config.yaml
n_layer: 13
n_kv_head: 7
head_dim: 64
norm: "layernorm"
rope_base: 31900.0
attn_scale: 0.125
parallel_block: true
lr: 0.00149
lr_mult_up: 0.605
warmup_steps: 309
decay_fraction: 0.736
seq_len: 512
train_tokens: 628100000
Each number is 500 + 40 x the weight over its row's rms, rounded and kept within 0 to 999. Layers, rows and columns count from 0. Numbers have three digits each. The size before them is the row's rms in percent of the matrix's.

# layer 4 MLP down (transposed), 1792x448, rms 0.0954, rows 506-612, columns 0-63
108:508447499538480495517490407492503514515512509474492442528451506471533470564526520472470510449504451465499535511547550483560500501487537480589419528550509530585479538478517497544498461474517516
103:474518472471453520468515478461570535557491457547469549492466516485569499589503482436520415509504434500538539455458438548505439526544455511473532483489482496462527519484534543499543458466547502
099:438509524510485516551441459469512550527457499502578481516424555516426506493493484493512454504481529472506546553514519513393580482515522518547455576552493490505505540547454501534483482537518530
095:494555454473543520455467516488506496550501474447520529510587440489563500519500542413487454508494502582524485498500508472494454518484514463499472509514566504459513471520493508536535583481420546
094:437469515593569447514476500521511566481447490362508491510492393573508472529516547462526536503566532534515527509563528432468505533448527506491521507521547496495519555486496483550467456475523478
092:451498525451471534529485529515422447459498540497460553513501560507479480489493517458470503470533561519522508521486463478433503504559496560433422508510576522511460495533453484549511538518558500
097:548432552521503520544495501490471492513548554474460500482438546539504451487514499465514521511505483505461480556439462509507490575480526532466442536435454497506545483479574492548498533562470463
109:544543459486519488563467471482555527468503595485532491578475474514483481473431484523452497574484563538550501483529590532510478419480442549448452525592549520508512442524532501473495525508520482
106:490502447566546517497504368537498450428478484534527572520527578467516471566488488489469544513557503510491477486500439508519476498492500519490472577445511507531540459461497500450491542505473481
107:540521502472532514491553502458517589500465479530495492509520521510549538445523484497486494458483426517486568488517506492451500484522434519493583500494526501455544497576551460500497516571499486
108:504466518564510487480489509463443468536484502532524485511479505531538498437547527469482449460595456568507531474459489561484479459491442481520517501492488428572511478477504495484435559523536544
106:503583484447498542493544435532461505479478505506479511548481518496501451436566552498554568512448563535469490492451485465514469559499442522432518475468465432497437499523542466470480502492543507
098:502457503413488530475478501405496540585453549389434493448516488510529490514493523598509447484569493511481521426419524541481455523486538450470608548507445517415527463461529484436510592502486448
106:443512524566577473551496466516437491504516526539535464461453474498535513518501572494506498495529510554502448491482519490564526460440539548480522519525539515502459506483468505468524446510495556
085:468495449468512471393509409547551489539583493514565480479520585502521442444511580435516543508508495552444509514541550487445565395557489432485497534538450527460474486504506535458512573533486546
088:574496565568467521576502461419509517563506504514439529422526497484472446544500505482421498499553485455505515550443513516526473457496529486421497439510523459509515537484503537461525517499446466
105:517551498565515527489466443450553499483481429526513443501449455522505446483492497479479560481482517519533472493532464484469473522466501511530472472526525479526480452534464522489511485504478486
098:521500572522424509488484489506521512515493554541492457468504494574524450494498540485470466525505524549502543481484518489447499496506482483510450482466548479493461488487453503511477446508561450
101:540490505508538474521516446565485517448505566483546450523452477496473570513517466550544520445493566480500490477491529564525469513477479511547495526539589518495545563483456490517499492510541487
099:484553439482485459555503495521535513478501465489585421482502489481496503485531490549469535529486568542535526425521452522496567548511523531489520462478530544498525479470527489504481505479451565
098:516482519519432518543452445518505505535488535544541501529549431545558480548504526414504473486488547480466575534457601521426480497508464495443466541452484491507578508518541488510542504502527501
100:548555496568405549490429557508588456458545423495475527522529510582482487573506468500497489507549467493411495549469459472441528567532438519522494530472457558455559482419506570498559475519490460
097:542516532518518497541482515513389514404403503493463505581467406501465553457523439593473508491428525482525471509516568524563459541456492558555525593457478555440500507523554454501465467463470578
114:426496493486489504490453437568520528516530475529505520506524427477442462519543514483542510446554468524527560528530429505552490481474425464571527490535465543527486494523499585478500435473520482
106:449476530496538510510508528507503412520535508526471489512461480505478536490536462546487508501475538510555514543467435518522486587581539495527481485467481534505517523472404494446490523468454511
102:402465472518621571486561499570508525556461526522476489499556550543505442501538550501395596478531475569477465495468494484533507463499539488531441465490546539480476569490479509528544519451497552
098:501487519523529506475559516429479450513505454545474531549452580445504475514492471485523549485470455521474457465506523542510495529495545466500516469488460491510432459463486487494516556502483485
088:522486455455537550476496513530478499460503534476548525567467503553513500408562471553537446434453458535523541484441547507513528461430464448580473515492550552442516577536474482492471509508534500
103:497502498507491500530501415455437466507443462545547505522427556491494452605475587513452464527497479502510503538507531531473467552463531535478407503488567473483525528452499518475483604491449470
102:565494535525568514462484492486485511498438449518462510535511509523552487466450519520470483553536499488562514473520510519509564478567585524490495532449492442493530527513478532532494475447552500
111:394560580526527543514519565474591477572488496601514534452501447478466575543493477484546489511524527482506490449466475480528444575450444516451404537518497541519440498528490475485407496463544466
092:509597536457448464545497495447404466418513515557527541478480468468476485518524501514438438530475498481441493470454544495520489565463491528366441526455492514475466427494424492513536588512495492
099:487442495497410485472511535527459569519501383553419513504574532533592499514522527464453532521463491468510467435448456494601450497534476440500568545515449524439490426476437483556492517472459405
092:516467477500524441485493516486554558460548372481502463492535497491493459475484518510561505519493521523467509559561465453514576505537586448471468474423494466548507514492465473486482567487469465
109:498466526497431505505476541525539549523506501512506458472524563550528482574582492491510489473506504505482469416516452488479581526490565489452524434412536508451534575395486534435530518582478508
112:532534429539504549501549480539507520535519443513559450439452518459489438510544471471536533517580528461554472468462483495493501522541506442556448533498538555479549490481481483480495512509431521
099:505535579503465481530504412464527621482498502570522479551541475463504524480525521495494489540479506551524455430507472474501557502477538543451505528498470536510478416497518525504462535494499549
088:505542494505534498517533472483531498475447476575471490516470495544494481450469445514461405542498478517496498549445505477460514423466475486519487462554492467548583526534528504515515549452500530
099:507580549461507456471557473453476450498495520476504519471436460506605549525451501468506470459516539435492495554473524507484528560499465510510550401396513488454490474517447486543447549543465476
101:525524481513505469490523509490449497544475473543502494507454448546519524476472537492526447478487500464452522542509544502522582556472544595503459527565531425482522541502537491512480420502500460
107:532473478506551456487534489437516471475502454439455434530514524525537488525515583448494505533516465556498600498511464474503507465462509463491526500497545521468411512498571481541516547377491458
102:593560470536488437535522454442543483474567520500555529494527487484440460608442565551433511509457523543482543529489471573455492500486535540433451447547510516533571516487507430449492438516548497
098:480488479548524487502482486450539512483522474486524565496455504453441501498503560482521482478532539468504536459515481490509465454479438485428515507469540485477474479488520446521486477587531482
095:461523527535519473506472576535476512548461569519510551453457490538434540592459488554452479529527472441529478519575521487545457505563527520498571386467467482497495509500571465539488525488578523
099:467467513550448542571521440473484477521515478472544460491475528426508498504517478553528530554493552492504489471493524588501477475543437400491462379469490459539525517543489508466547516554527506
101:441500512464461514511532515486498478567475536502427507491470487493516578447503491518483453518562566556511471529544499494544494602445510501485500479467505526546490553436526469518485407557506528
090:442497540517478502545506467481565557485536510407472517511533509557461485453450502496508534479520499468524500525532548512433531532515456469600519483467542487484422595521467492498468485532502582
087:524516505520418421468489571494534474553484458492461442464507520567505473534476549445515541485496482487494524503526490491527543515546573417495441423517420452542471495433538555531532502468490458
094:475513518608571512486517487491544506542461475550514516498479433513469495559429546486478468483492496530512498464526551452531488565465437443497453481521449558485463482468469505423519447489497526
097:535447484539452554495473399485548571413546536473576475485450505487485539510466407528417465474495497452450524493522548523422536495517495509574515437505502539502536556476567452460554495542601497
104:541444499528495523412570465490583505527476487502439454488482526527471518594544509515510494474493547493477551535460549573473458485532363429529525521514513511548536524517444494506541454556454540
102:488490514502493483468517548486477472553522476488558481505482547469511542526450507521549550485437469453480501551484487558444486481437455523548513521438408500495473447530526499531496528479559482
104:515441484498494506423544541539470440529590502552384500490502535467498565520479491492444461473491434520510511544419449491488590449491571538501539488517472465529446464572527585516504516525434495
105:495498484507547514538505397509519554550470561466446433432483489488536484511517489532460490460436552479507458482517543408489488555534559549532506544551479512508481529475540469478490482494596560
100:528557409582519562480455496502489509524541506518480494484454530504536526485453438489506464499494497479524539511435505489492510529464466505502530475507547552523473414515554448529453470499485511
092:569494513542451504521554535499514545484523472447513410437516518571486516534525525505499480492523573536489553532492469475531523570537538477551493431503435490524542491443534537509542492519460491
096:511475528486508484555494496499530391464484523545514497533471490570458501485525477534541513494549549503422462474424536518535412445521500531525488477429513468523545506472510450525514484522466476
104:506426489452496562520487499436512503452476498545530457515509480473469458530485528549467475520495521493507513521456526543501478514435498530472490464466546508501546531479483546506445418546482552
106:562497462548473603484514483538562455530559544449499532530529453458508380564473457514494500498574487481504424471509490495516448541487495455487450466487424534471559485543575526472509547505469466
097:569434531486421449540567547505588484472601443457469562498523525501496533445452525538539529424596509528468458452498482419428465475535457471492541460488571530485524567479495518525507451496436527
102:542528461402502516485533494503479475444518498489540459526517454533526482481481461486549550507468481544494453517445496470484589470573442518570540512535474525521571584522453471436496481486508530
101:487467549528514587489452513523517505480489553452462516537499513449464486570484419467490456425516475517511506512562436473566495546484511514464543457490532572454534503478547447550508519441625526
084:554471535506459464505555452505526456503525489462505408429527515580529499548565492528501485496509509486587542521463528458533556542575544474537523417587473459544525521457508537489557494554464533
098:496532576492507475498484487491470491490508393428508549434515518570439519472491497469464431464525513541523547598475496505519518473557427478480499467411478467439509482552463477493535523480472450
083:448500503441516469515493496464450570460503480493508514502470527444550476391492518544464455482509530557491493499528496497464474453475420548523527513532516497546498481519491532519521495513465487
105:512457558521466540510536605461528424434466551490472536464519514453477512453462471488527495575455500499513472475476493543556495615441475547502545513548544519492497537468522559531480433502410522
095:463438557509541529517457484534535497527516434446473506532464476517459492468466502435563549521558549470420512437425539508490557497473463440516482542453559493532532501510462548497487544503505540
102:498514487552475482537495499520496507450486489594502483501525475527574453550512498489469511413524571576513541535461512471481546492459546474501437518451413533416526465507401446497434464477452489
098:553557503451572504538522494503381524405510520410544472585483438506528548498499501566484511537491506532551488513432573513469479501426497497529501452499513586448525488471465456537463484539450519
101:401534540465399435480476528489471505561442510500519432503502511498522553530500485474455553481449541471569601477558519568443520471519489440526502445392519512488542481560494500511465596513495461
095:552417431530508417473438574519510448499445509511462462567498488486484493531521487531431508505491523574507527590549539497458479497497602379475574545497472485463445539531549438519528527521508508
112:518445508512432445478487540467427466495454504498497472512510518504599523472533480474569508490500498481451506544529495574516509483502573368400508462515505511451526552510544469565448524484522471
099:528542500481542429527526520483551473489446488536448476550512448535588519587483527496558542514461506475487488559492513480443469587520552459504494488513563457512455471457476522510426546500482480
095:553451501418471451456579505480460504497476479546490468545588440511578467527578519463538487563491518512451491462580509520468482564477516491479498539473529535488466465537472556503547580426545539
105:528507515471457522553500452520550502495426564524443571503413447479532485544537545464504429461506545568452482542468505520565479535482534508504491489463479508479511512509462516509498526461474468
093:530593552529578495463459527460547400508533509412527506499452483513490507419488486470513519499537451491578472519538449491455417490507515500480421387430495465471506533538444537569502483532582467
103:585498441477436513489492449473405543503488462472575506445492475457517497473530486483453488506539515440522490483503539487499558470517515440502512469503488547625562539544507490514479524497571492
109:469539506553518465549453516503492542507518444529569431540588530450502485511470500444426548503519523545471463496507534489391452509530461492539479550493539494495453535554427465481481510507579481
108:521523530557474566468501618499482545465502519445526501507476526531478548509544526512531443490482445484481513547458500460479405493434447519419460522487579550494493545472500481511556527506469506
095:475479514508443532506510518474535462524524477522515560500492436503422394476489470528480510469442420558557523521460474465428494504447496525504485463455498473501496583412455521461490538474500496
105:563444453456538501520527499480458547559514543441530480477495483501505529487478508482464495473586501413411553459565528434473470492419496459485464503582609432475525530508467475541502484529556529
117:544445473437517497533510554481478336484608555558529570548545473562502473497445534492544444507484522520499423485479433459442486585436478552462539478483455517533451542471521491466539487490521512
120:541494483575440602487459465483546547464469547542458526488479540548494520536454473439507490512558540521474527490495511505450518495500478538485584482469528511524475518456512468468517511449503494
091:507480502485490507466501570443442462458470417542484515515470536585457444522488475528407548487543467566515514546512486464471450468493444491463573489495467515448488457495500499543464480459459501
095:500514508442501481478498499584487490493563438472469482455528510512531472620476559504414574563520552472516407511444471485536460526523549473521500507559496514497492568561431518509571522517500434
099:544551517584496504553485464493505526528539546579522549478534525485411511520480549494411466420598530526443498480531451523484517455524561488502487501463497509520549540478448516531488460466473520
107:492472488479475472489510575493572361515568496481516541511531477450475524488457473462566472477499468487563471504537470495465527543468562500529487419561496522492425558464494510477485497500443478
098:549516533553490532458496507489485476594503502487437403444500428504580519527572487468448509445553470488546509473473506455518475574448573481513576491494485495448509555430540421561475464499526491
107:462437502490502453486490479445488485520479489474396513454470468506435481459480482534485533537465461473468503473521540430504483521451455536460534501507518494512507496547550508508497477503516456
102:421437547486454498573523503525549497462482447546457526494516511516453461498556478566542576516482478477491483481552517537447478479449469466535473548496549504511572547513516529485509520506488503
099:512561528409457509500494514482518600578569499475526517427588530493438466562474461472531566483567398504506533495545477517420389445491441532461555526494486488539566568459557498448454553436436431
104:517463481526540505430519553489517450479490504444488505503523428523508502496448446468581491519501496503451544486538496451592502485517515486490520427470535545511473555479482493455526490535519476
097:500456502490546470527490457464490434496484475467497428422491498518536508493461559503504530556570525490501526524490487499513514464563590527499449451499439513545569550461513518474565440439483487
109:476510494510490448573541497513522508477523448493537551515643541500558542462517582522564416574519474537452468470534523524479554535492491502430482585455495536550537419531470460470517556507487446
098:484521534454548535473510523513515526516474530562567557422491519565468502512560569468453427482518448477544511545457499498480452534476437531460487519484415497506453433528528530477500530506480504
094:504569513489451484529519495455459486437516447565529519564565452520541522542577439475530449496523560462470481499429566485525513532480482524495506549485516495491462447556536476517482490552517508
097:500546497525517528528499458466508451524504590474461563516493533500523504543471483485439533504541450574532456530469537486553474428517426548447479522517554512437506499469498543527498571494561504
098:523493497558599519487514422418452554505453523503579441494513498499584527468502562380571430546456564532481531543490507575469604450557528537534558466575480513507485486505573503548457493492481489
096:509512477494497503498546523490498571524480461460447509488534497481464444506592555518519482513538475570463501558471517557465461595464496515485539476511556525567536527524485494512516460494442508
095:489496441502482476443490523422583511484525456478503446441452545423533477504532450492506515470520490522492516476548532601529519438535481505462533456539549506500511527533453465462481465545501489
110:481420494510489549546555548499483491548575552560459505404524461481506528582542461454507546530592464475499450447484472518482551519513568505472529576524448475469430443476572541508538544425416506
095:500535497489530512454439440494508508498514500462542527603517458539537484519507509467500413539482493543448469403533498556509446478489421478548484516488529516418566528530502426484477483478456536
101:553505392516480431470448454457451528509543514541580462622467563573515495513496534459409456446511548429495530465488510513553485572514459491477540460507454495534492471573437436534501497484482509
100:445474477461531441434517531422531475475528513476520518559486524502428547495435491470570493437500543475481544473496495452488503463500519329527604472520569470466503545510462467535429497552452507
102:515495510534455480563482461465363463491509451485549536491479487502529527539506507488572514427630525520433548514537531538490513531473491535516492498534459557516528467488478465457499509556509491
097:461498471453518474549454491532453497488511454496484527572552440456454511477481540463451421457514463477486479473434417559477528452522537513535459487446486465492568493500505514490504531523512506
098:511518569554517510561479556508471457496528514490521480470455445493519499515444466425483545500433482510479530468512457479456505538467540444472443554533474518486437527531447533437472531497534444
# layer 4 MLP up, 1792x448, rms 0.061, rows 507-613, columns 0-63
099:521510545444541508534566505495420551475479533493471568505567490492436471484514528525476438496432536461497424516456522496513455493478534530484566545530465560452490440478508503462544580524429471
099:535465477502519481471511483519476413468512543549481548557539502461520462466467512537459522459578489536522480464406533455542423487482490504528449423474550479479497475484550567471530579487476467
093:526468537496479503520511494449471487484472596515500532532457530529464545483466412586540528505523492446501514477501514541538481455458497545502511475446473542536486543528517471483476465504544447
096:522525491432510548466492503492500438536578527559546466503463542475490502500519475551467483472418481495417456526479473556540492433544453525456444512458447536538526465504508505494462511532500505
096:504489504515515581525518439529442481517431548588530530540495484514475488408514503481521513550528535554476530545427506481518460543519429539455535502485412462493457442474485533496529544533491473
102:536485465457491512511436551491481532463494442513543533545525426478451541427514440538462470488522559517494500435471531487493404505466410510521468553515485524572535529524451519476523503469541492
102:487504503486453510521503484464456567466536471510491529508492436512467491455505380510496525452529508453455512535449473495524507511488572495527473529415427472544456510535508412527534468558540463
104:525376554512492545529495574491506596551523471532480514446481484511532480502495499469520489493543469433492468542521498540440503484460504509525399476540539529505497530497523428577558463469527463
105:422483526454534495527417461555470503467464519506502507546462388520460491409439568530455485475474559522513534533461499552549516550450499532551434522439485499542481458527485425531481566487457518
102:419458450415470510518488464476502562472551536521522499519484506455559490466526463492457594463489544518551472525456505482502497485518534488489405496497505530501417483468485459529520429473462442
104:592508501491497528517488571469534412563580522483505563445557436434442521472470487553458443490507498497489522467482446484431442487434544535501447465440471512511456449506481424537497482523466442
098:547512524488544432487479573524550521502562465566552601474537497460508511484468530489511512534463504491479489494503481494525529474560517531477459448456467488581499586560508477566476453497475483
102:515457530455500517437523516507459540543500493485441546529542463536490510500475521514415491509467503443454512558477468520572441452552442484552452513492511502532544514590487488516520510507523445
098:552488529480517516668517583457507520499449524464431526531423384492489518510459427562496454470472507464553475509495533524559455510438503516543525464434491465504540511488483494543501429495533494
096:469470474481515502485552553581541488482509525499519533589471505460478516397512492485491512476483520531439441493504426486439496483525456518521437527484502547526391474520475399473469538468525535
099:550440492454452457544509551542418490467538431493448531531548475449509482509554501534478505569525545438549455521518484454558529511557426530493521498539525507487503511498483474508501519416537495
100:475467447453541505510537520571458498511470461526531585531562475469452481454535489544452495500489502525547447524472510496483479436537450497530439506483473544524441441594569450494473545444426473
099:439530519445499439467499555550513577511518531491464518497536482550493467500513458544374479506532476503569508512506482488466513481456442560577475535427391509524474588531568492557540453512477479
098:531438513500554556533589465548499491532515494537442619536497503555482482525478520466523482502505565507518545561462468470530475510514502479567413559517439513528437455525486471518462492530515498
097:514499468479492468477495593496511519503552557507510621511486519538416456531513525565522457475460481494515586508442471491549536513473520533583518467465533483528506506418510457509476448500491494
099:485514430428477478518502404525430481564510528465565488459443529464505509472540482495489482513466506523590483491490493455529477504487502557570508519503475502554457477501589530446452542486475453
101:492510473455462458461511498513536487553544490482549524436545576459590461484482547440456535526543508490462527470443431466430518483519499478477507459542549451536510491486437495514536512559522450
109:560489482503528511512500504503475484506442543480490472486488516486514543474533523576499472537412521421496459504514542476495534545463585531477458426520531488447458473492512514470481620514419532
104:494506436501438583493548463511501498539482563513498489416466480471477464494489487491460569482480523466471511528516525488518545502450505488477541509507479537485504444506567503512481494517511485
102:513514481464461480527518497426506493454542561477482523543450547519483472520452417602520463505433532418458503480462507491443486477479565509529563485476510435491492430541543485463488482533506380
097:482471518484464431540435530483548501495502550484449513538527482572549522474491563515477449499533462497524502499483465453420539516500460579523460456492449473505536517484594470493493549489565487
096:472504495531490477489510483482556504517478466499508523515560538445526471569473535481454472521482456472440481512486453507498525483478487496460484506442514428533495430455541481493487481454543418
100:528457552446507451496489498539488518501482459526532543472553441486534490425507519482496491514573501540446452506450510474572526502463421517408535451507350552577489455511509489488499471418598488
100:438512488514453439488455519479552520518491539507551502447527428459382522373536556566482441506465513499481502554424435506503497488490453529538491458515555520433511496540502487463561480550490431
105:504445408446536517516498462484380515495499483428508562548515473493516476485487516562491482455513458442494488462527505590453497422485449512542549460493536595501552483467562522518460520540436542
100:520324507491507446461505519532531562579487457364454475510539504489528544509473490489533547506526513526529503514535434492503517400512507443585590492527491508492510536480569487484471414509520501
099:560518430450504492527528562459525367492493619480628516455453505441502446487451432541502444511522470574576506526527458476462505499489523537575462443439459485530505526515553472466498524529541493
100:457491485475476525466500577522534489550482611490493476490477548497502554513492479492438519526521438528492490455483521474525442483452400524504504570511468532463429507514497510492536475487493509
104:499446528531491515475487494464477450505452467510496537516501485508479502408491560538482496556504517462431462532529523584446481472454424524538474476506506505487518498508573476539473449524532470
106:513450563436518467509504540554475552549536508384456579511438514455484500529548481535520496529524476547565486541491516532479456567525484499503502496448430512446473507490558548483529500503483506
100:495481505447468548507461542476492417466522557437527500415523523537535405488502437462448513445479568451476514563477481540479498598516569516515490469539465458504503525561551522492536493512540435
092:504493490507491550473464491472465513597522543407515484473516473467519527510544495511516555478501528446519468460489423511586547504501525520480524485451518530452428433474514530479506478571489461
100:515392452537442473470457522526509521472498454507529513480566513482468403470488449511502510541563498564544536525522504440580476469451502502576494498542478480521473545496597525504566487448471492
100:531459511478452513538453499463568466473566534466443522467505543483519532498530407461522528522493506536556537515475514462439424512464463487513528477473505538453475513517467469474442537535532495
105:522515540459520421514496590531520490510528567501549556456492542415475503450424461541493472461486487434481450475485516517511529522513461509503498529502452470468556434550524456463519532513515474
104:479380520521482542493484565539376514485428528519460539492514516555447588417549478484511496544548502497512535456486535451567506512498438476511553525504447541482455487495517493533575507485449517
098:503449468437463465483548489525507500546499572506430458431553486532547438459548434498476514525445410542551502486505470572448512422482498488497535409494439506520576535473542534530537538457497479
095:586468555399463538523488445472501487507573517465433501496526534500557523493494492494560478540501514515507483495511487492482540470484387506534455582532521477516469515499529508469515437519422497
102:507522515486534482457479483561505470449461557520477477527512434576450477496534514503500488450481497480454425531446518453567496475463456562442523575491509556460554497524509506526434504518486557
105:593469535458530540530493517561420490492517460472526517553536533514482493461500510548469486475521539485447420485518504507564441499470436452503514455529451546444476545578573535465470520540494483
097:532460448493537548508439559534474509491501556492507530540498537469443499537516530508523508531498467487444459497500431457540489460508573497453436516554465494479557451508507534474538464439489437
093:485460472507509475492489461511458547515435548541495597569500493448478551441532516512476458512499549465518444493434496519487383435441414504522551574502494578523452526504435465467474520586532443
093:562429430428482517487518528485523523550494595462509518464481518526486508460500439533486511487479529508500561547506483500471465461509482573521514535480548471528527510552555499567467532569512485
097:437463475492520431487535533496405465572420531488440498503515550552501460475539515517508544463538484519547462462493497507596437408422469478504555566496413524499497475561522502531457538498466529
102:426517549514501484509408525530502533472510484524497513434483490472483541530522508472488466479589499518503476503414514468566516480477465516558505479532430462510479517531547415483464506526565490
104:526464483489432444530477479545447493458492496472470475467565524473500514469561527446483538502511535543525484540519499453519491466567539541450440465519501478540508488493511504468527480535495492
104:537507468543498437539510476520509550468404574547521537525499475552518415531512504517523506502475545505507439513489550477509446479494520542476470534458564482528506518510466388421460553478533554
100:488471526520518536463488598530470474541497485458547543572504499556471522489461479456446481535537466536486474536478435504512487534441473495511404450514444517482492545564538511505536498546506505
098:521401508444495477524532532528452515468458537539466567534547479485438483532541542475505521535528509526526485511468538513472486505484478561479416501465439466486531521492508483501483572505529488
092:462473506501554506481519509568490538570474534559491646542482517459439520482503440512441499494478417469453458496523486509448460404522454514490512589505460549522496461546504417514454533482516442
106:538428481449504469472532570488475545562479482466480515481520483470448468487412441533433481530478432499549478474538479516496497428445444483501519559494492512463456491536500491476459523406530532
102:527465550550500490478491544523504567517532544459439560513454466560448546484507474514454550442531484534504571512444477543568494483537447525593522464471477494505432478544537437521510491503493504
103:468502521456445519533456509469424558486435378460431580456425488421428548511537455573501484458436521474504483511486503486508546512521485533556490514444486542507413452469500509573454471542520485
095:513472575435496479556537537476376454573481544561472464485430482556526504495558482526484408515477493474531505514470531542535497526483492548505431540459425515499525459444520537497468566515541464
104:499497413493448467502452483494525498609456578537488533473438518507517545474497493469423534479573469484519518435500521513474522528517467566530543462436521502520435476477539504567572512538538422
099:515517459422511452473523524454527474481497537516502472491538466572472523446554507534482547584484463463418543513465552503435511438515456497491463505454393452495492457512479542464527471492497444
092:461463462501527509516513544567483529560414508519512567548530516412439496426517460489466490494504480481425415488544474537524462405441468507491480606448479572489474501549515422486451503401595430
098:472484478471474504492499516513465538504486555513498482473465494446499463501514578498456538511488512444438454503500462424462495568459567565520402492450511517435491522521473520544402535484491466
092:554492484547467553504497529546534493522487525511473503504462521587409532546576420489571504506487458462501528532526524534545518560495578482530509489464489524497511519458460455508522553498560518
105:525509436428485522498558414541538526512497548482503503503574524514494532496528527574480487493528498409510436563486520556500506420497536484507555555466474593551517428511497505534526501513501501
095:560562562537474485576461546558483477533476561557475481435517538454503486481512452497463477521582540498507511623541462425545519458441487547479526530526385483439450483483532449481500498422494445
096:478418515487444514526480493421483453564520527447481511490485477502483563487568502525521524506462456402503518465503479521496493469489467561490530555534562508561438535464558456550569503538551494
103:453413458542436479485472514463552456592496477572507547412501578526463488502492516497488522482497493487469507483481508552509488482563525471488480522524502397607487534594530556481493478476555448
102:548459532492573538497517519468505453461512463522420529562519517552468477483555486503531423530542424450493474501482558425483486519447421525538532476513430464520459534489518521515532475535499490
097:498492526528408495514561476480486459489541463444507483456513559520589505481498508509511444451492493489489465471527439470489507533444479514498463485503454478533489496537467556540481508487583502
110:599457541458453470517481501443461473519438460486480530434468559477547538484556502507522504531549522528556511495472463436458493523519487506513480413527457462490525548496543482553412538537526503
097:480415467503438495486435539548491491498475486513484493435547492432432549416520402477532512503513511513494464446510470482503485457465461507476480452532392516464521512567495440515524456519529481
097:404509486409527492488509496552540515479461474451596510541498557503500489495560502489418518553451472498542556538497520494470487414490461494517559476498441458463515446512524448470484492468483426
104:520460510477471494511511529475517492508504473442507526535536529560526479534514487599463490499442443499512457480517509480477485478474464571523480450409490456416522466540582475509527470532545462
096:515417471509386518601485545511525527502484488522434470523490500450547538579492520471472556567475533452482536444448557516499588494532521468476505529513508492523469455474513460463517519499443493
104:480444494486510473536440549529484492470488508527474560575470549480468511460529600518464505517458525567436515523488470536543475506447451495514499536448455555381556492483501439522515552453491499
103:640475512488443479527550455520477494479542571491496518477449452552435502421508470540549457474457469487561495558470473479561542526543487535549555450521414495533499501532557449476483481504484499
103:556479469419438486564588505479439465518507473536478502543502446505529436518526466492506498527437589422425459535484420561483586502500569572491510457457493467502479421485564525532417548486483404
098:539455543538484439477502472532475498512478512469435462492468503484554533545611455448465592459531527470574419484506525506548458423524485478527499468517441459499514489548526484510483459473495480
102:533489569483414487512532544494498505503539449470514517457561469509559433484574476536488490509452516426577535509386533523581542527567501508516501473444402477531539423498469469552558525483521409
118:585444454449478497552473567515474502465549500490507491473520453535490468442442447515504512504486548531534424472488437527489508504492423538514447517474471532475485547512512478437543469496508499
105:533494425472511506566513449470479439504475535466550568536545513510504520538547489455521488467497460542529408466476514504459450495531529526523465503548458544440536475502506537518503482514476472
096:502429441506515510491560415535515582539566566405467524436500521481501576466518442460526481510503469426488551446484474512514525468563525484533482457494530476507494535558508531490567548497568474
099:501441518479525497470491505476576462501528570507482496566529540487487462425506481509533459452430487552465559527547477510499570488507454464443460481479499445438535427502605443488502500524486520
098:483411530461550502491526512446438425568493507506474477522477508498556471495470469497492556542462483502473504529441490444528498507528595517481479470416518466455450466539524512459475558494558450
114:565423490519455516503476600567449496511490500468451477523512416461492503446477518504466497422533531507560499499459429462511470524520552510490495480482461486497423513484482461449527496521422422
100:484468464486537483527501483488521515485543517480515567532508569527432516480466548542526438558431550404431395535464480514525508499503495556442461518505492428462475429582507541495503603504452532
104:576527527508432534517531546533518520492470469516452529524513521500545513521502473459544550495557523487553489484501529546507433500551494481589487501443402515492487508494536526475541546538514482
102:565479458516495512464546514535512513484435513433483544529529393466516544491506474512516454428441547514558509574491479535535475519480527521488523518495403507451485473551453418570502470459489504
101:505431462516518530488508452522486453462442528468415514477416443499542562472496550520439449500431596511548507508510495455539512548480483466542476436494585532503483457536476489527509466529555503
101:541450522468471502509474471458458512543401584511469585538422553496541500525576530510466506488490494466520459480451462533432505536498492508498505471470500527458531475557560478518479595562534523
099:531481453502434535497537533456479538550515557458469552544526507571451496445552336508471430497461526485495472474454553511496448495498385456503572520510511534476423537546456444498511517584484519
103:618476477485537485539529518468435535522508565469481617499490462471490537437543443537537519479456518447504440510397461478517463476467494556586592442504492527461497533494531472558453449515558500
100:560461497524495515518562556506459462454478552486408465592460437423595496489494463544476506463466567431443483527519469514488526422442591506474476511504508503502522530498495472589543487487541522
097:538432471495560493508470539497542500554497573454469551444514543440471444448514495542447592475560458489551528528492484595436442420522526513539495471425436484488484506464523515464469532472544462
100:524429535521492460490474575488479584486493497476588474437491501503503539512550464514540487492472549452455545489453414482438543513449532512453452515462492499560511493498512438451525413517485465
099:499517502451506524462471552534506468512466492439438582572530460554431545502522435590428520456562486506570512423463460432574428491540458480524561441451549516543501505507485514429478519493588493
092:506497517521479450498492473598450491577515507552547550433480530523508465570489440548465500458481479491571516494559543517549406479436525510451427535439462477464500538475547483473479526508504525
103:545541539485553449534539419538442519555506474533531504550498483536525411489511520513482498480461393520550455529457509428512498518471498510500456562445494501513504414486546494596535577516464502
105:510461410426554437504494496503482479487491539491517499549487506561487496433455512522504493521469503455533494541447567577487520461513473501483463462536563534529562468470501538538515435537458495
097:527458449493459507552532550487506479486442532462451477401523585453500566479513464579472514492457589472564543493446437441498510558498558489511446483506486475539481488510547566532528541535491499
095:522404548462485500485543495524451510622464445464504505443467522423499443479517481548542524464487466480520403557499511508464529491503535557495507468482466437428465485433602543519526544503501430
099:524528483502485445533473476490518479485447557509495512427542483536531477472532430476372482482542480505535538571497534546589523473456464514535466554468431531513533470497500523497486521462514495
101:489471448542491488457552491512533538548466551475498493472541474509512438484536505463465522521501453478458487459496490454510477492470508457498518433521596425498523521538548509510438506451544484
100:526465445453440461485493499501549497566444514467558485451422513454492501527448450502507510533534548465546522540486521462502460571512451585489502462500389541520408494509543534521483448485466475
098:575454453534477491520511467478494508595454493485493557449516560514469561527513509543489464510520509514535526510453445551512457430471412515475554454461515490446497410494539474515438512513488478
099:490542480525483518529527497477516491562433511524547521506434530540481460506544457522508529545563537472627470499436520530531505525557462487480470441579450479587504485511560510563505481573513449